config.toml
num_hidden_layers = 15
head_dim = 32
norm = "rmsnorm"
optimizer = "soap_variant"
lr_mult_qkv = 0.4
schedule = "wsd"
decay_shape = "linear"
Each number is 128 + 32 x the weight over its row's rms, rounded and kept within 0 to 255. Layers, rows and columns count from 0. The size above them is the row's rms in percent of the matrix's.

# layer 7 MLP gate, 256x64, rms 0.437, rows 223-255, columns 0-63
size [ 98  88  93  85  99 103  91 104 109 102 102  99 109  88 108  81 111 107 101  88 109  98 107 105  94 112  95  97 101  84 108 103 114]
[[127  97 103 104 116  92 106  84 180 118 144 140  86 102 121 194 121  92 118  92 143  89  75 132 136 126 119 122  89 179 148 108  65  86 100 107 116  87 131 167  60  71 149 177  95 156 193 115 150 156  78 126 121 123 188 131 107  99 117 139 154 123 139 121]
 [133 124  84 124 110 151 102 124 108 187 106  89 128  51  91 155  85 153 169 160 139 128 127 121 105 170 114 201 145 157 135 114 145  67 162 102 128  93 127 116 140 150 121 115  92 174 163 143 116 152 101 142 143  80 122 201 101 138  63 183 114 158 170 115]
 [190  60 121 143  97 109 126 165  99 105 105 158  83 134 167 104 131 132 176  98 119 146 138  49 108 150 114 165  84  90 100 136 139  97  81 119 157 168 142 169 140 131 135 157 184  85 127 166  66 179 120  99 129 144 129 161 115 133 100 107 144  92  76 158]
 [135 161 138 173 144 132 142 159 162 163  94 118  79 147 161 102 131 174 188 112 179 125 171 187 149  92 121 131 148 112 101 107 152  77 117  84 147 143  93 141  48 132 139 184  87 103 102 168 160 134 134 165  96 110 162 169 107 153 120 166 120 190 131 105]
 [152 230 131 150 150 177 150 119 137 105 136 158 180 170 109  86 101 216 123 117  62 139 158 139 163 188 131 138 117 157 160 135 116 137 151 160 184 108 127 141 136  99 105  85 114 151 119 151 125  97  84 155 138 113 168 155  73 130 110 139 155 105 123 112]
 [100 102 134 157 116  83 124 113 205  89 139 109 101 141 172 145  80  80  80 127  96 180 134 166 113 143 134 168 101 107 115 177 118 170 147 108  96 117 149 138  89 100 119 192  86 144 178 117 143 146 127 126 137  89 166 145  75  86  85 201 120 138 117 117]
 [139  90 144 168 128  57 134 108 150  77 159  89 124 124 130 109 118 147 100 201 108 128 176 100 178  75 116 132 154 139 140 148 145  71  94 156 174 121 107  94 183 128  69 110 199 141 128 130 107 110 140 116 123 162  96 151 140 148 130 175 146 133  89 193]
 [113  68 176 184 142 108 160 123 114 148 153 113 162 120 110 120 165 129 166 157 110 102 170 183 184 140  94 175 137 126 141 154 118 149 134 121 119  95 100  53 131 137 126  69 174 179 127 177  95 153 187 180  89 131 145 120 150  95 129 143 115 160 175 157]
 [168  80 117 156  89 118 121  48 134 148  93 155 133 142 136  93 125 139 134  92 122 104 100 102 219 188  69 108 147  99 145 194 157  81 126 110 139 151 117 130 108 129 107 129 119 128 165 111 119  89  98 136 124  70 107 111 182 112 142 180 123 135 183  97]
 [ 69 160 202 157 111 144 149  74 128 123 156 116 164 179  54 162 130 157 104 154 122 120 170 113 132 113 164  85 159  73 166 192 129  71 103 134 129 190  86 103 124 133 149 144 132 140 174 120 105 107 177 109  97 145 120 167 118 109 163 145 106 124 134 133]
 [146 104 110 126 147  89  57 166  94 138  90 123 121 148 165 122 165 128 106 169 107 109 106 105 145 112 107 124 139 107 160 105  48 105 146 130  96 112 138 112 159  98 164 117 207 178 177 125 106 101 143 182  77  98 127 193  56 145 161 109 124 127 153 127]
 [136 101 179 138  79  53  86 107 105 179  89 111 113 150 116 140 119 107  81 146 111  91 150  59 133 105 102 142  99 155 117 108 173 124 129  78 127 125 175 102 116 120 162  89  82  89 122 158 102 118 181 111 103 124 129 124  52 100 161  83 109 160 158 163]
 [119  68 110 123 101 138 144 109 129 121 177 157 144 125 138 141  96 140 155  73 150  73  87 131 182 111  79  84 170 136 214 112 156 132 171 104 113 121 102 154 143 143 189 153 135 102 109 118 136  41 124 157 134  92 106 121 123 197 124 142  93 110 154 102]
 [135 133 109 147  97 102 126 113 157 162 125 168 108 126 132 126 137  94  82 142  81 144 119 119 184 106  81  98 103 126 148 110 141 124 159  63 115 112 167 133 112 135 139 145 146 199 155 164 136 164 157  64  95  87 187  22 173 136 148 132 164 105 161 125]
 [148 146 107 101 214  90 130 117 171  81 151 135 125 127 124 104  82  78 116 107  74  72  90 157 104 115 136 136 177 121 128 120 133 122  94  82 148 158 119 144  91  87 148 103  85 134 118 119 109  82  94  97 107 162 200 133 165 114 102  77 107 173 179 138]
 [124 109 145 179 151 127  92 103 130 122 138 133 116 108 104 140 112 164 150 145 108 194 172  71 140 108 176 200 117 181 108  62 111 133 167 154 172 140 134  77 130  88 156 144 143 161  75 180 123 117 109 215 151  97 115 148 106 119 103 140 160 109 159 129]
 [156 120  82  68 137 140 122 100 190 125 116 102 142 172 106 122 117 131 137 113 109 157 167 112 134 124 122 212 184  66 154  55 188 166 124 142  77 105  89 112 114  98 127 144 120 138 113 105 103  78  96 198 143 132 152 160 118 139 107 177 107 133 130 110]
 [143 126 109 149 172 167 148  98 113 186 150 137 155  68 190 131 150 100  99  94 178 115  83 137 136 125 129  66 174  58 121  89 153 129 156 100 137  93 148 164 134  86 133 169 107 152 120  81 141 118 154 140  90 118 152  74  78 161 160 168 111 125 170 150]
 [146 120  97 154 152 148 110 110 136 130 167 127  94 153 114  90 124 161  88 128 182 117 103 131 172 135  68 126 151 138 203 132 143  51 138 131 125 140 151 133 105 138 132 159 167  98 190 102  94 102  54 127 101 182 115 156 141 182 113 171 100 188 124 167]
 [230 155  77 108 145 153 135 115  94 158 110 122 152 131 111 145  95 112 100 121  64 141 150  94 183  88 150  82 123  86 122 145 125  86 162 138 192 132  99 126 147 117  75 145 127 116 111 129 123 121 146  97 149 162 149 126 115  96  99  91 147 192 134 204]
 [137 154 149 192 115  62 135 194  91 138 106 175 132 174 120 102 162 119  91 104 113 159 129 191  93 188 104  94 187 126 114  58 168 133 130 168 115 153 128 160 167  93 106 105 112 131 147 140 109 156 119 151  78 156 104 116 125 134 164  86  98 122 150  97]
 [148 158 186  96 144 134  65 217  96 132 111 135 150 185 154 158 184 142 138 100 171 122  99  64 118 117 125 117 145 101 150 138 118 127 114  64 102 128  80 131 107 125 120 180  81 152 163 140 124 136  93 130 130  72 121  80  95 112  88 112 111  92 164 119]
 [ 97 132 146 101 179  80 118 111  99  70 133 134 149 165 123 152 100 123 150 132 104 138  93 136 138 153 127 167 146 161 170  81  89 172 137  38 120 158 108 133 118 177 148  95 137 150 150 157  77 102 162 176  81 150 145 162 125 112 106  46 181 108 116 134]
 [114 104 145 158  87 164 105 175 201 125 112 107  71 178 127 120 135 186 156 103 136 137  71 176 150 201 145 129  96 134  83 151 190 101 132 131 129 105 111 160 100 123 108 149  91 129 119 180  92 157 150 120 122 109 132 139  64 146 119 124  92 168 125  72]
 [122 159 176 130  96  93 119 154 112 182 117 130 115  81  70 164  99 146 146 108 114 169 184 148 123 116 136 121 176 120 192  79 126 141  84 127  78  84 100  78 145  96 170 151  79 137 164 150 122 154 137 151  93 114  60  87 133 102 160 134  87  95 160 141]
 [101  79 132 167 137 109 194  99 124 121 169  85 158 194 134 163  74 189 133 120 128 155 104 124 114  97 128 110 139  75  65 102 155 170 168  44 111 140 137 146 130 135 135 115 135 152 169  91 114 115  99  99 150 103 112 102 122 155 145 126  97 176 164  77]
 [158  93  81 143 116 131 166 157 102 112 142 121 102 148 212 130 203 152  76 136 120 156 137 134 137 159  96 154 169  83 116  67 127 103 174 110 130 129 104 177 143 176 111 175 106 181 124 155 124  72 101 128 148  99  64 114 160 148  82 116 101 118 125 122]
 [104 174 106 131 198 107 189  91 146 134 159  86 160  87 145 133 100 105 144 128  86 128 166 104 137 171  55 152 163 130 141 118 116 123 128 168 104  95  83 134 136 110 109 132 150 164 159 141 128  55 138  79  64 100 208 122 147 109 136 109 150  95 138 128]
 [133 150 155 144  88 149 140 139 114 190 119 113  96 152 160 181 129 146 153 139  94 108 112  26 190 141 113 154 108 124 122 113  58  84 184 123 133 171 118 163 123  88  98 129 160 130 181 169 113 160 131 174  97 116  81 128  84 107 134 123 127  97 162 104]
 [ 90 174 158 181 135 176  89 155 133 208 128  91 149 137  99 148 174 122 138 119 160  56 129 134 118 110 211 104 180 173 121 173  93 134 143  99 128 183 126 124 143 133 128 161 113 186 112 159 157 155 114  75 104 108 165 161 148 134 136 108 108 133 140 132]
 [116  91 186 102 138 125 147 125 103  84 115  99 113 159 128 122 106 131 136  89  87 150  49 125 142 148 132  93  93 147  55 111 142 103 143 115  87 121  96 135 197  86  64  96 104  85 142 169 115 181 162 129 116  88 163 107 115 157 110 135  54 104 125 144]
 [104 106 123 145 149 143 123  83 157 119 114 154 116  71 103 149 137 126  94  99  97  99 127 107 140 184 151 127 196 138  93 131  91 124  81  96 163  91 143  51 172 113 110  77 131 160  80 148  80 162  77 122  88 112 132 104 188 131 104 146 162 140 109 193]
 [149 127 128 146 116 116 141 109  89  76 131 139 193 152  81 136 125 135  89  88 124 142 149  65 115 171 147 106  90 141 162 143 140 128 113 143 158  89 147 151  72 136 143 170 151 198 201 137 129 128 146 107 133  55 141 116 134 148 110 156  62  63 128  80]]
# layer 7 MLP up, 256x64, rms 0.387, rows 223-255, columns 0-63
size [ 92  90  93  88  90 100  98 105 101  89  97 106 101  99  95  91 101 103  96  85 107 112  98  97  96  99  82  98  97  98 104  97 115]
[[129 127 139 129 144 143  97 106 180 123 102  95 116  97 133 100 120 139 133 147  74 103 162 137 127  87  88 117  33  59 193 120 151  81 122 133 176 148 111 120 100  79 159 124 140 113  93 103 171 100 184 108  91 113 196 188 165 133 134 130 134 126 152 128]
 [150 119  93 153 117 142 113  88 123 157 120 141  99 177 172 146 104 125 151  79 159 143  86 104 109  98  87 162 103 110  81 147  95  84 151 144 100 172 129 134 163 123 126 152 125  58 123  82 154 100 101  95 110 102 171 123 119  96 195 132 133 179 161 222]
 [124  89 122 140 147 147 117 114 150 125 158 175  95 166  86 194 144 150 108  66  89 141 159 143 120 133 212 157  53 124 112  40 139 128  93 112  82 141 136 141 150 134  97 135 160 115 110 195 112 109  88 145 132 133 152  98 129  75 127 140 104 158  96 124]
 [158 103 128 169  99 169 147 122 144 140  37 126 102 149 163  63 107 162 175 104 147 171 114 121 163 173 130 169 121 135 164 123 167 125 107 177 165 100 180 166 117 166 124 133 110 131  69 116  93 106 126 186 145 139  96 136  61 134 127 143 165 142 150  92]
 [109 200  89 127 165 154 142  64 134 119 101 125 125 103 121 120  79 174 129 159 175 164 114 115  92 138 137 137 180 132  82 147 195 159 185  70 107 103 156 143 138 112  98 175 172  85 156 176  99 168 133 132 106 129 147  87 123 109 146 127 151  95  84 151]
 [166 177 153 136  85 100 161 146 100 118 166  87  97 170  75 113 131 151 165 133 142  94  49 207  93 140  92 117 114 126 104 142 119 108 139 137 150 101 144 131 106 150 136  97  81 147 103  77 161 103 184 162 124  87 133  99  72 176 115 142 154 108  94  95]
 [125 115 114 140  82 133 153  97 134 107 113 123 121 161 155  75 148 109 149  88  99 152 120  76 142 141 137  93  71  62 149 126 150 131  96 154 166 162 143 157 105 188 161 103 127  86  91 134 172 104 145 116  82 155 144  92  72  43  90 137 103 175 126  78]
 [100  99 152  99 136 135 114 148  91 150 163 115 139 139 110 142 160 142 103 136  86 140 138 115 103 138 186 151 111 134  93 105 109 115 182 133 111 127 141  76 234  73 106 124 179 171 168  63 126 130 171  98  74 110 118  74 151  95 166 166 128 113 162 105]
 [113 192 162  91 124 116  72 119 167 145 136  97 127 152 114 137 121 170 151 133 138 136  81  77 152  98  86 160 126  54 115  91 106 197 163  83  80  95 141 122  90 108 144 174 161 121 113 184 156 144 126 100 104 101 132  98 151 152 114 110 114 168  74 172]
 [167 127 149  79 143 146 164 180  25 131 140 209 159 162 161  83  88  92 148 151 131 126 106 145 118 147 119 172 171 137 111 104 122 104 134 115 112 119 159 106 134 105 191 110 159 167 170 122 123 125 150  85 189 124 146 164 147 175 127 127  88 124 153 134]
 [136  98 167 135 117 151 130 117 122 163 110 165 142  77 138 121 147  92 106  83 118 132  99 114 125  96  97  63 139 113  86 111 133 158 132  82 124 147 117  99 161  58 146 144 100 162 139 154 137 195 119 172 146  46 112  82 133  78 176 208 130 139  97 148]
 [114  99 109 135 163 167 120  94 151 111 155 149 148  74 119 101 159 145 125  81 131  93 135  94  76 170 132 132 170 215 119 103 178  84 128 166 119 102  94 104 119 115 145 191  56 145 132 158 110 112 128 114 165 173 163 145 135 115 151 101  79 159 121  68]
 [115 124 119  80 166 107 135 134 121 115 125 211 170 123 135 170 111  85 171  83  84  81 152 130 112 149 114 160 132 158 178 133 111 121 127 114 143 132 122  96 124 136 170  75 142 103 146 131 151  60  83 109 147 144 143 212 174  93  62 110 160 150 102  97]
 [ 99 110  62 125 184 141 142 136  87 107  93 168 163 174 154 157 152 146 131 122 134 149 164 149 164 136  91 139  56 155 165 173 108 108 151 121 129 100 156  89 144  71 101  92 134  95 196 182 190 112 149 157 129  84 142 163 145 140 124 115  94 164 122 155]
 [148 154 134  88  99 106 119 144 159 142 102  86  83 139 132 152 118 115 155 132 124 164  98  62 175 123 149 121  66  86  86 148  76  38 136 169 137 132 172 133 134 183 166 113 116 121 164 144 138 171 148 108 143 133 137 142 107 150 107 157 174 153 131 214]
 [100 112 121 146 141 111 124 147  82 111 100  99  81 112 175 100  86  93  53  50 122 149 111 153  60  62 126 134 103 106 147 129 121 180  77  74 141 114 114 155  98 126 149 149 123 113  95 168  92 128 137  74 111 100 110 148  85 115 136 153  84 122 129 178]
 [ 81 101 159 137 155 179  71 166 112 149  94 129 179 134  94  70 170 126 146 117 120 164  76 118 147 168 173 106 131 179 157  99 182 164 127 153 144 131 169  95 151 125 101 159 140 168 101 108 121 151 162  99 108 175 175  91 128 121 145 105 173 128 156  65]
 [ 63 156 132 129 159 149  71 135 102 136 169 117 205 155 146 131 137 144 157  93 139 116 121 120 117 161 131 103 151 150 122 184  88 177  92 154 119 128 131  95 128 129 190  83  53  69 171 123 160 158 143 106  95 130 191 109 137 171 126 130 161 164 134 159]
 [148 200 174 149 178 149  98  80  84 119  82 169 133 160 111  77  99 156 105 159 161 128  66 121 114 120 156 147 164 129 121  98 109 146 120 157 106 150 131 146 123 162 121 141  99 199 113 189 156 131  84 124 145 125 129 114 130  73  45 129 112 157  92 127]
 [189  65 118 139 100 115 103 150 138 144  96 119 129 151 107  61 180 126  95 118  97 116  78 135 142  83 108  97 140 155  92 152  67 131 134 127 167 145  75  85 203  92 148  77 168 155 122 135  95 125 107 119 185 163 146 162 140 108 131 163 162 127  90 141]
 [136 146 161  90 154 151 209  65 146 112 163 100 109  87 106  91 135 148 105 147 119 121 119 135  96 158 119 186 157 139 101 117 142  98 148 157 163 176 173 119 131 130 139  50 162 181 154 150 169 149  95 102 116 160  85 171  76  95  80 152 143 134 129 101]
 [143 159 135  88 133 130  81  88  98 128 152 159 123 118 119 166 191 207 197 177 153  64 134 104 123 171 192 123 139 121  93  97 123 146 147 101 122 133 140 158  88 147 144 150 124 109 118 117  97 126 145 122 123 199 143 128 111 113 151  97  55  73 157 124]
 [179  99 137  72 154 131 161 154 164  75 129 133 116 108 128 145  75 143 181 179 109  63 117 175 117  65 113  89 109 143  71  95 126 144 135 143 156  75 137  87 117 124 142  81 132 149 126 160  43 108 167  97 120 109 151 151 123 153  91 136 138 164 139 108]
 [ 91 150 122  98 106 154  90 130 170 109 159 138 121 119 109 118 196 141 169 128  99 111 171 178  96 160 114 143 153 163 180 111 118 139 180 151  86 130 132  93 138 117 202 112 141 166  85 107  50 114 127 148 169 105  66 133 180 133 117 135 144 127  62 101]
 [126 117 152  97 120 126 167 142 117  58  82  95 150 187 170 105 126 134 123  90 110 143 102 134 120 136 156 149 139  96 100 119 109 118 134 138 133  94 130 192 141 120 111 200 143 103 158  41 211 126 116 139 153  84 138 131 183  93  95 112 108  86 115  78]
 [ 68 130 121 127 145 101 151  87 169 160 163  89 144 143 155 139  57 150  74 118 152 126 118 186 110 102  64 121 103 163 141 138 141 162 127  79 158 121 107 132  78 132  98  93  59 119 177  85 161 124  86 118  92 141 112 105 131 203 120 110 117 165 135 113]
 [158  62 110 127 159 115 155 144 127  70 128 153 118 192 165 141 126  98 132 131 129 190  92 149 122 144 130 199 175  97 149 144 141 172 139  81  91 174 141 159 118 124 147 149 130 126 102 112 144  39 126 137 138  88 139 183  75 103 149  87 107 108 121  86]
 [127 167  70 103 127 127  88 157 130 139 118 100 122 149  34 153  84 105 154 128 140 111 113 121 138 141 141  69 188 158 128  98  63 101  91  69 135 155 133  96 186  97 157 177 112 113 132  95  94 102  79 161 102  91 144 119 124 158 131 138 129 191 133 122]
 [152 168 121 115  81 117 144 159  90 155  90 172 131 124 132 168 160 173 145 197  92  77  90 123 113 139 154 119 125 144  91 125 138 139 127  89 114  69 184 104 143 137  60 145  90 125 129 188 123 152 157 146  63 118 130 182 120 109 150 117  84 131 154 193]
 [127 119 163 150 169 169 138 154 100  96 131 136  76 169 137 110 158  93 114  96 136 142  56 188 159 188 170 161 116 133 110 105 128 121 158  70 105 137 150  47 167 177 142 164 158 136 117 132 116 174 132  98  53 129 102 110 132 158 117 108 102 144 109 158]
 [144 103 127 153 174 128 114 145 119 135 135 116  65 177 122  89 109 129  64 121 124  97 112 205 100 119 114 105 137 118 104 139 162 165  75 168 135 180  57 137 112 108 138 186  85 138  94  67 152 116 123 102 153 158 178 103 120 171  72 162 120 105 141 146]
 [129 210 163 191 120 114 164  66  67 161 132 105 146 157 128  79  60  39 158 111 116 136 111 195 163 104 125 149 101 131 105 110 152 110 132 124 145  77  84 120 128 148 143 156 105 131 122 103 106  99 125 157 143 109 107 110  99  84 118 125 112 115  90 132]
 [157 115 143 107 111  70  94 110 156 116 113 116 140 107  90 120 188 155 144 164 144  84  27 105 152 164 184 127  78  75 157 137 107 107  89 152  82 174 184 141 125 142 134 167 131 137 112 150 113 155 138  99  82 123 109 170  89 126 119 176 159 104 123 153]]
# layer 7 MLP down (transposed), 256x64, rms 0.364, rows 223-255, columns 0-63
size [ 97  91  93  94  99 103  93  94 101 102 101 101 104  96  96  85  98 102  99  98 105 103 105 102  96 100  98 106 109  81 101 101 107]
[[114 115 128 127 119 105 103 103 159 154 132 120 173  76  60 117 110 142 165  83 150 121 141 157 160 101 104 114 160 156 111 183 185 108  86 140  74 104 147 160 188 125 109 151 102 137 155  93  58 174 127 102 118 118  74 144 140 125 113 163 157 199 138  78]
 [162 113 119 157 164 125 183 133  69 123 212 153 165  97 124 154 116 110 111 184 151 137 131 135 243 135 118  91 143 120 113 106 179 166 158 140 136 128 136 133 113 133 148  99 149 165 100 110 102 134 156 120 118 165 118  83 140 167 104  72 136 150  78 100]
 [143 188 123 152 167 102 147  91 159 136  40 106 191  99 119  99 124  86  90 118 161 150 141 183 113  87 137 120 143 162 150 156  53 137 130 105  93 119 130 107 161 122 114 141  74 118 118  92 129 134 118 177 135 147  86 161 160  79  73 176 114 147 144 124]
 [181 104 168 196 107  82 157 122 125 126 132 163  97  84 131 115 139 129 163 125 160 132 164 123  93 118 120  55 195 127  95 174 155 151 141 136 110  96 131 146 140 110  94 174  61 141  90 140 172 116 130 113  89  87  83  67 144  90 165 141 114 152 121  90]
 [109 123 109 209 127 145 152 138 141 103 133  84 152 198 163 175 115  94 101 163 153 128 158 133  82  54 104 139 128 112 124 138 153  84  94 112  51 132 184 157 123 146 100 122 110 113 117  62 146 122 148 123 171  84 134  84 168 155 122  98 103 144 146 161]
 [136 160  91 153 133 136 154  86 151 138 144 105 113  30 130 129  97 100 160  70 171 130 139 138  93 123  73 150 161 138 107 141  77 153 136 159 144 110  88  88  75 109 133 161 140  79 121 129  71  96 121 123 171 188 109 159 100 105 161  84  79 125 119  98]
 [ 91 148 141 117  96  88 163 164 191 140 146 122 110 101  81 104 159 131 170 147 103  58 104  95  94  72  97 116 135 131 218 103 109 130 106  85 151 128 157 159 142  91 124  86 127 167 132 157 158 117 188 103 159 162 143 133 170 143 143  99 139  76 162 117]
 [132 180 147  68  80 155 143 187 160 130 125 174 156 152 166 124  99 124 124 122 135 122 125  83 118 103 154 122  69 221 168 118 183  98 115 133 162  99 152 192 108  83 115 138  81 119 125 143 151  98  48 132 127 135 149 152 131 147 111 129  97 112 148 146]
 [110 110 140 119  95  96 155 118  95 158 138 146 142 181 123 146 151 165 114 112 127  92 156 186 111 130 134 119 116 112  88 128 103  81 116 139 195 108 135 177 194 177 170 202 136 139 129 158 141 112  72 105 169 116 205 126 100 136 119 200 122 160 124 159]
 [198 130  66 146 109 120 118 124  48 173 165 139 152 122  64 143 103 129  80 111  93 109 127 118 144 149 159 147 138 161 140 162 159  93  80 109 155 161 116  68 107 144 139 129 101 139 163 163 124  46 144 105 203 144 146 119 103 135 121 109 104  90 116 120]
 [161 138 118 196 146 153 166  92 193 105 160 161  54 205 130 176 102 192 164  84 173 119 143 117 132 123 136 125 103 156  52 130 126 137 156 166 103 115 133 127 102 150 135 117 100  90 128 114 113  47 133 136 130 117 128 132  96 151 114 111  96 129 106 122]
 [161 145  79 136 134 156 133  96  56 202 124 141 112  94 191 132  82  92 155 142 104  84 122  82  91 144 123 135 118 151 181  97  79 152 133  79 126  99 124 101 137  70 171  66 164 140 154 140 176 106 117 123 158  92 102 157 112 135 116 167 111 102 115 146]
 [149 151 156 150  92 161 104 117 116  92 118 162 123 173 124  53 182  94  60 129  92 127 119 164 126 116  90 177  87 162 151 177 119 147 147  90 137 121 130 147 119 114 121 205 218 168 142  91 142 138 147 122 102  79 113  92 101 150 103 103 135 102 126 137]
 [107 181 158 162 132 129 136 134 184 121 207 172 116 106 125 146  89 165 155 104 202 144 190 179 133 159 141  89 114 172 102 179 140 151 156 119 152 123 121 128 140  84 170  99 123 127 135 125  86  93 102 143 138 107  76 140 141 108  84  87 127  67 161 120]
 [108  85 167 124 110 150 145 134 110 180 117  64 111 115 164 117 173 124 161  75 142 152 155 170  68 129  86 137 128  78 150 142 134 162 115 141  70 100 124 185 106  78 114 110 141 141 185 102 162 138 146  96 171 144  69 126 126 112 150  43 134 134  99 131]
 [126 158 129  85 120 157 174 177 136 148 116 111 136 125 126 138  92 122 101 131 139 157 135  76 141 157  33  91 102 162  93 203 164 112 112 127 125 112 124 114 172 127 141  72 106 177 128  70  96 132 145 124  78 182 104 156  65 128 137 128 108 172  84 117]
 [134 111  87 168 146  70  76 145 131 135 141 115 166 191 119 147 144 130 132 109  18 110  99 109 126 152 113 152 133  87 153 136 135 124 102 169 174 137 139 161 122 101 128 101 119 129  80 133 113  67 144 124 148 127 187  97 143 115  62 197  87 136 117  96]
 [ 79 182 115 176 139 164  97 155  92 121 118 164 170 157 192 100 157 149  82 131 119 101 116 160 140 104 161  88 124 127 119 130 106 124  84 134 142 146 138 157 102 100  98  92 125 156  90 136 121  76 142 111 153  57  93 167  95 152 122 192 134  98 159  49]
 [130 129 103 146 170 143 144 184 135 140 146 155 164 173 134 133 167 123 135 120 200  95 146 126 196 106  83 105  86 154 153  86 142 145 127 123 115 186 139  56 122 124 175  76  98  87 125 146 127 177 159 157 117 144  81  61 146 156 112 124 137 172  95 160]
 [115 195 207 102  84 147 109 109 145  61 163 136  69 105 106 157  90 172 110 108 127 108 135 120  87 153  81 124 156 127 150 180 150 162 133  92 150 120 103 143  66 110 107 122 132 165 131 114 118 154 114 142  85 150  45 135  93 152  92 136 143  83 130 117]
 [124 176 188 106 110 116 121 165  91 119  96 124 119 172 115 168 125 147 152 136 170 143 150  80 168 133 162 123 137 106 197 158 131  82 161 156 202 108 170 122 144 132  76 141 128 150 158 129 127 109 110 182 105  98 128 112 128  80  86 105 227 116 122 115]
 [141  80  80 123 111 139 126 110 127 195 132  75 114 114 115 119 109  60 105 175 168 121 142 123 122 136 134 114 141  61 156 125 119 140 178 108 164 126 131 156 120 160 159 172 122 184 143 102 128 109 157 115 148 175 193 169  91 139 207 139  86 186 106 110]
 [154 117 195 142 103 157 155 148 101 145 144 109 171 167 123 113  87 102 191 121 128 170 147 127 134 176 151 150 114 187 186 127 159 108 120  80 175 165  84 102 165 139 108 115 110  95 147 145 110 180  99 133 144 152 115  84 149  98  54 184  81 134 126 114]
 [163  84  81 140 102 152 172 104 190 160  64 146 137 113 131  99 135 136 155 121 200 158 177 137 136 175 112 165  87 149 104 107 204 120 143 129  89 162 161 141 124 109 130 119 121 147 106 175 129 117 190 114 195 134 141 123 111 187 144 113 145 175 123 120]
 [126  98 135  97 166 125 106 111  77 177 178 130 140 120 157 151 147 129  95 164 175  99 124 136  77 173 117 157 112 110 140 138 113 160 171 102 103 111 138 145 111  79 106 147 135 106 177 113 110 220  99 183  72 128 128  61 147 131 125 178 174 120  84 101]
 [107  72  91 109 120 108 168 158 158  73 106 126 145 136 130 152 183 168 129 110 127 183 153 177  93 141 111  83 102 142  85 177  78 133  91 160 187  97 101  85 111  87  92 114  86  57 114 138 102 131 121 169 139 111 131 110 111 158 123 140 131  92 184 153]
 [105 122 115 158 119 114 139 194 139 118 129 148 110  48 100 157 127 105 119 181 165 113 138 152 137 134  96 126 160 137 100 180 121  66 124 199 140 161 128  94 159  95 159  97 105  88  81 161 161 142 116 111 115 176  87 114  80 124 142 142  59  82  82 112]
 [144 168 128 113  90 114  35 119 146 134 158 167 143 111 127  98  74 113 111  66  73 144 137 127 110 140 193  98 127 150 133 115 105 116 153  99 114  79 127  99 147 151 109 114 118 174 135  86  86 119 125 160 137  53 144 107 172 142  82 125 126 110  45 123]
 [144 138 137  96 121 119 110  69 138  70 108  79  71 173 178  77 155 167 137  86 168 134 193 127 123 104 169 148 136  82 157  59 140 114 158 141  88  98  89 151  98 114 121 161 129 127  88 161 106 151 128 151  84 135 108 153 142 142 148 106 203 108 142 122]
 [159 115 121 150  75 149 135 123 146 190 165 130 132 130 137  91  55 102 113 114  70 105 131 142  96 134 162 133 186  59 128 106  87 160 143 180 146  87 122  98  45 165 126 156 118 155 102 155 131  85 130  67 140 119 124 117 153 149 112 108  88 147  80 133]
 [ 76 114  83 148 121 132 104 116 206 171 142 110 145  66  37 106 141 116 175 103 128  72 140  50 128 127  92 127 115  92 126 124 138 132 102 160 127 114 135 147 125 165 112  85 118 160  63 147 185 111 141  84 132 116 131 100 126 118 121 186 129 154 115 120]
 [124  47 119 119  99 121 102  86 152 144 117  77 123  75 119 174  82 115  84  91 143 154 173  93 160 146 151 146 110 126  93  68 148 167 108 136 151 112 138 144 158 121 161 120 166 145  94 188 157 152 171 124  72 115 119  77 130 151  91 108 135 140  53 146]
 [173 162 123 159 141  87  86 101 130 106 142 132 117 116 121 114 138 127 172 126 143  68 135 181 172  74 101 165 121 206  72 166  55 155 147 125 143 112  80 122 179 106 124 175 135 169 126 174 110 116  89 128 158 103 147 172  82 142 129 105 122  99  91 120]]